config.toml
n_layer = 8
d_model = 384
n_head = 3
n_kv_head = 1
head_dim = 64
d_mlp = 768
vocab_size = 2048
activation = "swiglu"
norm = "rmsnorm"
norm_place = "pre"
norm_eps = 1e-06
positions = "rope"
rope_base = 2870.0
rope_fraction = 1.0
qk_norm = false
attn_scale = 0.125
bias = "none"
tie_embeddings = false
parallel_block = false
init = "uniform"
init_std_qkv = 0.0235
init_std_o = 0.00829
init_std_up = 0.0235
init_std_down = 0.00415
init_out_by_depth = true
optimizer = "adamw"
lr = 0.000952
beta1 = 0.9
beta2 = 0.95
weight_decay = 0.28
lr_head = 0.0057
grad_clip = 1.0
warmup_steps = 293
schedule = "wsd"
decay_fraction = 0.745
decay_shape = "linear"
final_lr_fraction = 0.1
batch_tokens = 65536
seq_len = 2048
doc_mask = true
train_tokens = 247400000
steps = 3776
dataset = "wikipedia_en"
Each number is 500 + 40 x the weight over the matrix's rms, rounded and kept within 0 to 999. Layers, rows and columns count from 0. Numbers have three digits each.

# layer 2 MLP down (transposed), 768x384, rms 0.0324, rows 686-729, columns 192-239
486486538517474496492488551474530498463538503428512543531506582433540538525486473480522565519493413517500460433513391450501481517529540503480608
477480498406493460504531449486502467466523517440605495484520552488473473513578500508536475560462523513501486554505504445455477475484509567497465
463463440482467519555520514449508452426579483533519495527541473493465503541497531448546502520508498493551417478448492524548512470531544516471515
520499509484452472485457498491507492428563456527457472566518488537539550447459458529516522439530455428542456485545509528471543462521514545563548
475515567504508542475501479540460444487494567538461506535501614492448483450541489489477470477483490506464516509524521553471483497502505517457492
492530455497556544574551454556526418410556517556448487569454526574513477487532535543510483548460507534479488487507554491538529484429513551557435
502473495454467412378522552495471473453534443507456409478433554507501496473469501522490463454515421450449473499494380464430518537505458543494482
502472500480512439527535486524486459445567422513425605533489472548454454473570478499560466499532559531525517497480501531400391417512523436562433
482590532501455539442457567565479507504434491518532445491465470566548520514499483488467497470459542514602421524511487430536463504590506551539464
578484568471524518508526544454493494502557520489537491483449380469428518496513520496483513499494521519546487542473527429444516499473589473567511
480538535502529477510454559551482520506469485493509468463525509453494521492466521530455509525461516474474472461511505496511529487501576541496526
542510523584454537543424468458533437524542493556489446433557359520511564492507471519496513463475522520480541530488536511521548533496479501524501
482587512496543506540493502578468450556501489451461433490517557441430518549456456435520536488511517470491495515473490516500492469464416538478477
557513513474521436462532584532542461639469489517494476542478448478532504532447555535517488393456445482476538466499501466428585513539503477437474
496476480444485446513440585547454422508504499509512467446477476484508488486458450585480401552521464587580469446530541432470478549511489619472430
482498547462569500498469500473485545481531504508493532520469590421466513477489484554454486504512547525516361454524563549516497480503474558528503
508435489489445552485511579497577635433452562508565577516486468427517549487518570469476513454498564552528476497440534471464504617507430485446501
501486502508516553439545598532431592531439587574508444547447541519476498481457586511503462464537465459519503535517561423640447467568488615435562
540541482542549498505526571479554433488491551467525540444450484494472517470501516470508524500534519456503364503514495542507525490525469507455585
543503468497523522512486496573513491480424519524527451476444511480516473491467551480471498445520477544526447515508523484527549597528394495522499
443511462432462486503521494479534507507470513468508475464531473474453468533529543513519497546523592485512503562455482514498570564502477442498484
550491530462532507485390538439414508500519501502516496479577451411503466523457486440443504509481487464514497485538560498470492484475512456496544
515491496446462485482498552470505534486534548487573508556464511519525477588573449409446498518555523515521381525494512526510463550437560628477475
470486490516464536436491445524440441508488524529572454484536493534460514510554493475497477490510529504499527551497543554468480504486531485538502
499478496477460480445533596506556516450493558531531518432519521509536497495476404521516518475501546455520464508445537523462546527521540503427518
513523562547492584465507427467485481543464554403539553472484490585543536464484545537517569460519531564464494474439508458546523517546444491494401
447489580438491543498512501553544495428512529506520523558530533461497513550490529535477568479481554579473524436488493429558548515494488505440473
580483530492480552429493519530512534569428476518582504492548502506482417580457541612408493549467516447493571491501544385528561459520497515457487
531427505531488566556462543528540536481527526472514585573564440428484527548505511441479574525486578493543435464483498543483555602529536460495503
509542538545443478520495496555505490454462514435505529539511473440500514485489497507525463439523540533502504450559532506537549519495594439554526
539560546501509549477484522519470508553492508502496445524520468571494519484471544557492471507472482517473512449577486500509501467459501481460449
530551469491441564464468409436546513554511530484528441453517428502482453514468522565509540566473560536480524497450503529481535461522547479466435
607457507507437561493507492471510478453527551582539558527497530581527489528530436414484530487544497506518481502561511491448495459474529489477528
475540568497605481475504571477517481536415459472527464486497504424484471517505509533516503489547488498455586494473444468475589508498571492481491
437516553465539465492564414475434560508481519466532484494517473515456518538492491505550521465514524462555495490401513549525448503495487479510449
454515435479523536529445450548491520463473430583529497428460491539453536511464442470467492512494490450484571547517540467487498547489493509455514
594521561527544543373467502483471516440335582540544460461462494478508481525494545589531533443494524596505418529450508462547499555424436391541550
465500606518541473408472517515505502527476483487475519538492518499461435466480409537525527448457484512511485573466419528518487576533466515463581
521461582476481469431532527526524513507515527561480511503480429475539494506494480534504522473479509517491471547481547529550489581518500441499490
472496495511506543517522459520469449454529466505475544570546475446465604549475507420516505491504514551479519505459496512463481542545479484552555
444527470517516513494550473517492446487472483530515418531472510533483516500549487543542499495518554461487419489473477505445505588503471507555466
546484531502534465563489460512521506399518528484494537462536455547470514496527499532567541481446497473563378503498469459497434513478525507508488
487426522567436565601502467522562526454519493503479496505493518504542442481562474482485591518467481470485564442545489531490505459496564550474462
429546491424518509497454426522488457475454526517471485495518677486492497464511443520471506556522418475500493507536493442533522444490477504454536
# layer 2 MLP gate, 768x384, rms 0.0359, rows 687-730, columns 192-239
441537442501537469462566476556481474531460516466528512530466609488440510471525506543482460499514509563465522545443559443424510521406466521488501
560490580501563520441462569480463514525498544466473528540479479469512569520549542499546470458462475582559458504510597441504462530455421560504505
435526543487512466501489565451506494517555510524534432530567511515408452508518475481530521487498516439478537570458555412547499530544477515519509
487444595570450491599534517477555416503524526446443512536537426486509599493555535438544523492474538533521490520475508531517519500545562409523507
478487495484489458582470400521477489429553520532523457544504581580497538511527498537448477503526576472449545567436544499479423493473549511540427
599520577553501593574453409457469441513457582537546509468529523521441460517485451382508553481475478501511497507575613566531531455506502511484544
501485494435518499544510455506477526412466543455497477451537498579493567408550442484490453435483498543546506479451544511462477459529551484457556
512431499461448561536547440500514516462497544520458522566527545468443454472486555538485475569526477487459522499449563558496552381493521484410567
484564466518493515475523503526482498502466467459525528480427475531464496497502468450467495475522466623476522552474459519459554494506469509488476
486473428495518482504492442498464473422503496501447507439519473512525584538498473554492532447485555509514487548471473530513541511535545409458492
452552550462511476493534472469501524494527527527477489504502489503562451421501525499490573440560515512511573516491542547476544516440464545455433
458511536523490507468535489545473457508465500476542543482491523445519493473535513506408511522543507531455592554434476429493597452443505493517512
523624466550541512467548532586507547514415492483462500472444515514513488457472490523554414506497536515459538614497480443444557467453525503502519
495427494527427536581552424484499491416520551469515528502480447504476507475481481502496524492565516498465493431461483449490474513455580446459631
538491440566428566520527520520529502515466530457552491457496466575538518546443484423499527475506459499480557555489516478490498511497515470469480
500497425489490493486509482532470523492426558519646557435505505452489548456495445516382490523483535534532595477424482521577577519569506520474513
454477505528483471510511432590501489504544463430446541485517501525525481567530400509524476549530487488529510435487477517415552482433501388502494
489475430490477481512500511539428496465506463466485473518499540454508450489493505510437531512513556508474538497497472485466441522505519435504470
491529449490532444495542537461502494470559475451442547516559499471545485445475482411545446501544450535458460570477486422463499563477429490513514
503511510493526483435525502487495499515556431390509514445482540512487432545528533453579507527549535482497465432507519546477563544497427512528464
498470479472441428490559485604526420458453496495440516507433538493499510479483500507533469487502426459547508488542519467513480524481478504511484
441530529525553518476484501530521483530466462516489533500544500470471505427466537534520503559480498561511588457472484459523571482531449464512509
549459453469502483575492491431557489472422509506515547549511484512507549489495533553491427555503587545557428445471511487480526555534517493457492
470542526467476440452544490516511511507538488525468491526540579570538529448513535476512480516484456471488501524527518577566457494472445513532519
510578529532483486535550470473467468455583564515516485455499503569473432555452493468555487506539462520581574563490488504491446455461491540514490
524542484525546492499555450497555428484447492495542504502509534498524544486496492459410523582556481551459559540384523442494593527487448551465494
532526411458549440501526534572508534437476492482563467497486521562465530450511510472476434528563493533511508515472498439473454486422543512453539
449485623595493534519584485534469463527484552520616551425503494570412495525461519478347518436478475529498539516479530442542557518476472515513525
496497464490459471524515528490436473466494477455526485523444517471444515470486498483484476512539527553482480439495545437461507534448471545449533
507442489522510467498437500482499455486445488530520452550531483480540467533550464428456511528552496530476534529493526452540460429522493581414461
487490508474573494493495529520517478476504490554481521552497544478512532429497531439431499446491554472558455513513466501460512595465500544549530
492499513438518477548517493486429556485530535484536432491509536500524503490505496569443468475507462508484455484540511558546483526460501544459499
546576516509554515527536479440522489510432496507478543444527503497438507540510510499494501505498526528497585528473462498494548553493503461513468
544472504522461509494473475474503420474482484535581475447445509569456406601467455425438479543501448480530529573522547430454510514467474498551483
501508453476472507480524456577518571505485461488537525437497529523491523482468442553451529499489482520519512545471559465442532499454500529451462
463514459420552546530488416490490470486446513591612601429489554525433468470451441508426505542546552614601609432478607410532569538523444524378492
486496587527540457428448503493510445508462460479492540540503509503473448478482460523484522449497464517553490584511460538500486594531468528478536
486494435466509486488522570483499447453481506483523444489510524483489465482516448515494506552524503522498464462505502476457490498439473533462497
528502543517485478557521483456546538446504467492491495520478470619533459437523459467525519557526432522445408506560529534550485425516473495508571
507496580482462487475525475530504475576491540463617516556486487553489474437553529492522543475450496450484520445447474485556516520505466499528534
518504477487498498488512541472439447570476453500568506516443493490528519481526473449412384536553491549503621499488550441443566511492461490542520
488413547502482533487503546527509540462496493500502515489528525553509469491538473467447501497494455489416535409480513554486506495488523552459457
507561461478581580505490422557450502499393579518524499531462492452469503454504450555463422497456525546555608538367532505495604490529455588465530
527532494473537536491541512530476492467492501450477585397420468529499456534524461522506514520498497498421475533454478527400497467449489561469444
# layer 2 MLP up, 768x384, rms 0.0358, rows 687-730, columns 192-239
577468568383443531545460511421519514509486475475551490441506425437491406555497504481468550501462533459554509455525475562542494457527564503508483
554418583483476535483454502471541498512506538520492519566521504472471529507514579517558567552474499539504455506516545438538557473568449517458519
490539480520510461486501501495508485451440516464553504523480522420504529543477531563507531497527548459496515500521503443472520512486505549501461
498559432457496433492494516478494505489545453513519490452528508499559515532457520520522504521511462499525548509476416496514548506477509486537492
544505486522518466431499579437569517477458583478513523396447471469574448542490465513514453545516535470486480467403465513502466500461520570534499
503492472430537574464505397495460457458460494553463524537563588483482530526511531444532576509465535576499607431483553434505539525478455465529531
479502495499542471449464519530514416533496380495477544584477486537453425510495478459511462503497459507463533441450496497433389496509443479587468
488399531499375557513490457512551498483476561473458504554523482524477473546522513510528494574438485471444413485466477544527530413559513486460559
543540563478545479525521511487472423470544500460538522489478464495457553458523572512471510449482568552582481542494530481511579509468550488545511
489532503440538428410500462535456472533483511476558482489463532540483476555474491484547441485560498541477446520591534482486456563477548507568540
493524508589451561549451537455525448572586482547455545480605464508494524499558506482451581431511445544478599465579550495504540516531448477481487
460552534433549422544523504527541471552444474522492481441458518505476517530496455472533548616437556547518526533464499556562471459520584507508528
562551494475522466429528495505513515462549562547538497448527500487528524527483487485459446494453466552537465528454491523513504542346502542509514
428424572444493479440495575467539488519541534505489491521494504393584513548541509543503464523523550531493509365502510426502483497452469517445425
549525486576483510483457481516535467484452491516463520411453414501549501562479509484531486525459513494522477540551505516512489516541561467584439
440488512479477397431436461447454587495464492502522469552461507477545501546468578480449497465509536539493476499518502485445445509444482569483452
591393516572440523517489504555530545524474517603495486570500530437502371527502470544609441520492427506479498487562539480561453462505429419465509
532461435500500440525475542462478469486497502465493503497478484440526501478551489498447521506520529476518474512482476483507526492528487502489484
463549406513495525471525512562455558559423509563453514574522516542488469470510497552476476384465470483523536543498522531473527498517469480537508
479514441540507533480548471540485428469480505462489559466497481543525489467490492474497441505546524497553493498477587435429467522473494559521502
478570502535490508477573458571531493457439455495470554458509552480560508481466556557481520481490480487451559541522456523524488396535555520473538
471480579491470441459460542459550491575540504527472499496463464488512450443524545512539546580439531523461477453525462517482517516530460451580480
516498514534529472483512468491557488472489512539486530570447516354505477551475517560518540558484537549531535481479544494523532474496507527434526
555476447482472518503561461529516553537544569543550503553565550529474513487504507523548533546470497511495499497578532552495535426543499483517483
530513526527440544569492468465511427517583601465553523468545479600543464533489547485500529482511477453510483532528532538516532522544517449472452
532471510467410511525499501496493569492548554527535507482512470482493467518506448624548567480482553465483410471582573500509523450509562475462459
494455558477479557474537509486502510566468462566578479455527503475469477601458492569423517527451495486547575542458540420550551503514454467525435
495516516509471521559501510534491541505524479472438525445446490480501522503453409469573611465467467434561435556502511616498574450500520448436478
495509555534459523536491477567497457499482498437523517566560529441546501488523507540522469438496538495483499460509540509543573530488579462536546
518484551486498503401437479528464527544382478558503505522509563486512409529506520426443431556491514469504500505525516451562539530480441536433443
499510539504501515528513478540527487535566553505521470541495498449500510575459512509475578550483544430491495513509447538511520570515570534523470
555502506467529494507466502423493492478525590529467479563555491562512490534544490454493509477517484471525436568560498520510549453512529499444552
555445417492460464434504530538459483485546495451497409520556528468462484514488512507505465525514426560501426502497561519459474456473551556452523
463467442606506522535447449426442507586552498508525511512551428481497521462498469455498525484532458438514550573471485469512502555565394482546553
481502538517592527461516539460453479456543550544472521510514520484411451486483543419504483481552526465488563431544493486547489470523482494500572
498414546571512441371395469412443523523544545500543560526471509420562446571540619499488558560458504571495457449511497537531531519453563494525524
404469519475498566551573479515470531519514502480502467556502546493477435473510482504432542501612491520410599441454551459498483418443482554430445
401543488429474459465473556528466486475522506514517462522550529492511500475566480539505477602470560549451486462492487497503469517548453503532467
505564509505473498522487464510470489428516424533476525505497505532477546505489478482527501479492558523471470437495528503457505541495457465551596
456498503439490537488434561496484521543447520540457511470534514487428428400520485483476519451507496556539565457520590494561584462522391527448494
554525551536536506489473472503452454536558440457484501559503467484519474491564522421565433519463519540490512479504422571445541507442500515581532
486546495581500542466535446493485479487564471436460506472451471492492480500502530467498514451503547479527542590564474463555490494473529527503499
505532570476453511566537509474550500482444489501409455534587490519464470448497482517615478577513511463468519545570539523529459475529463419516505
519533570569499498489539465494592540457521443483477460452493526482531438579525464456548475491555472547460488470514545472498505385556491465439439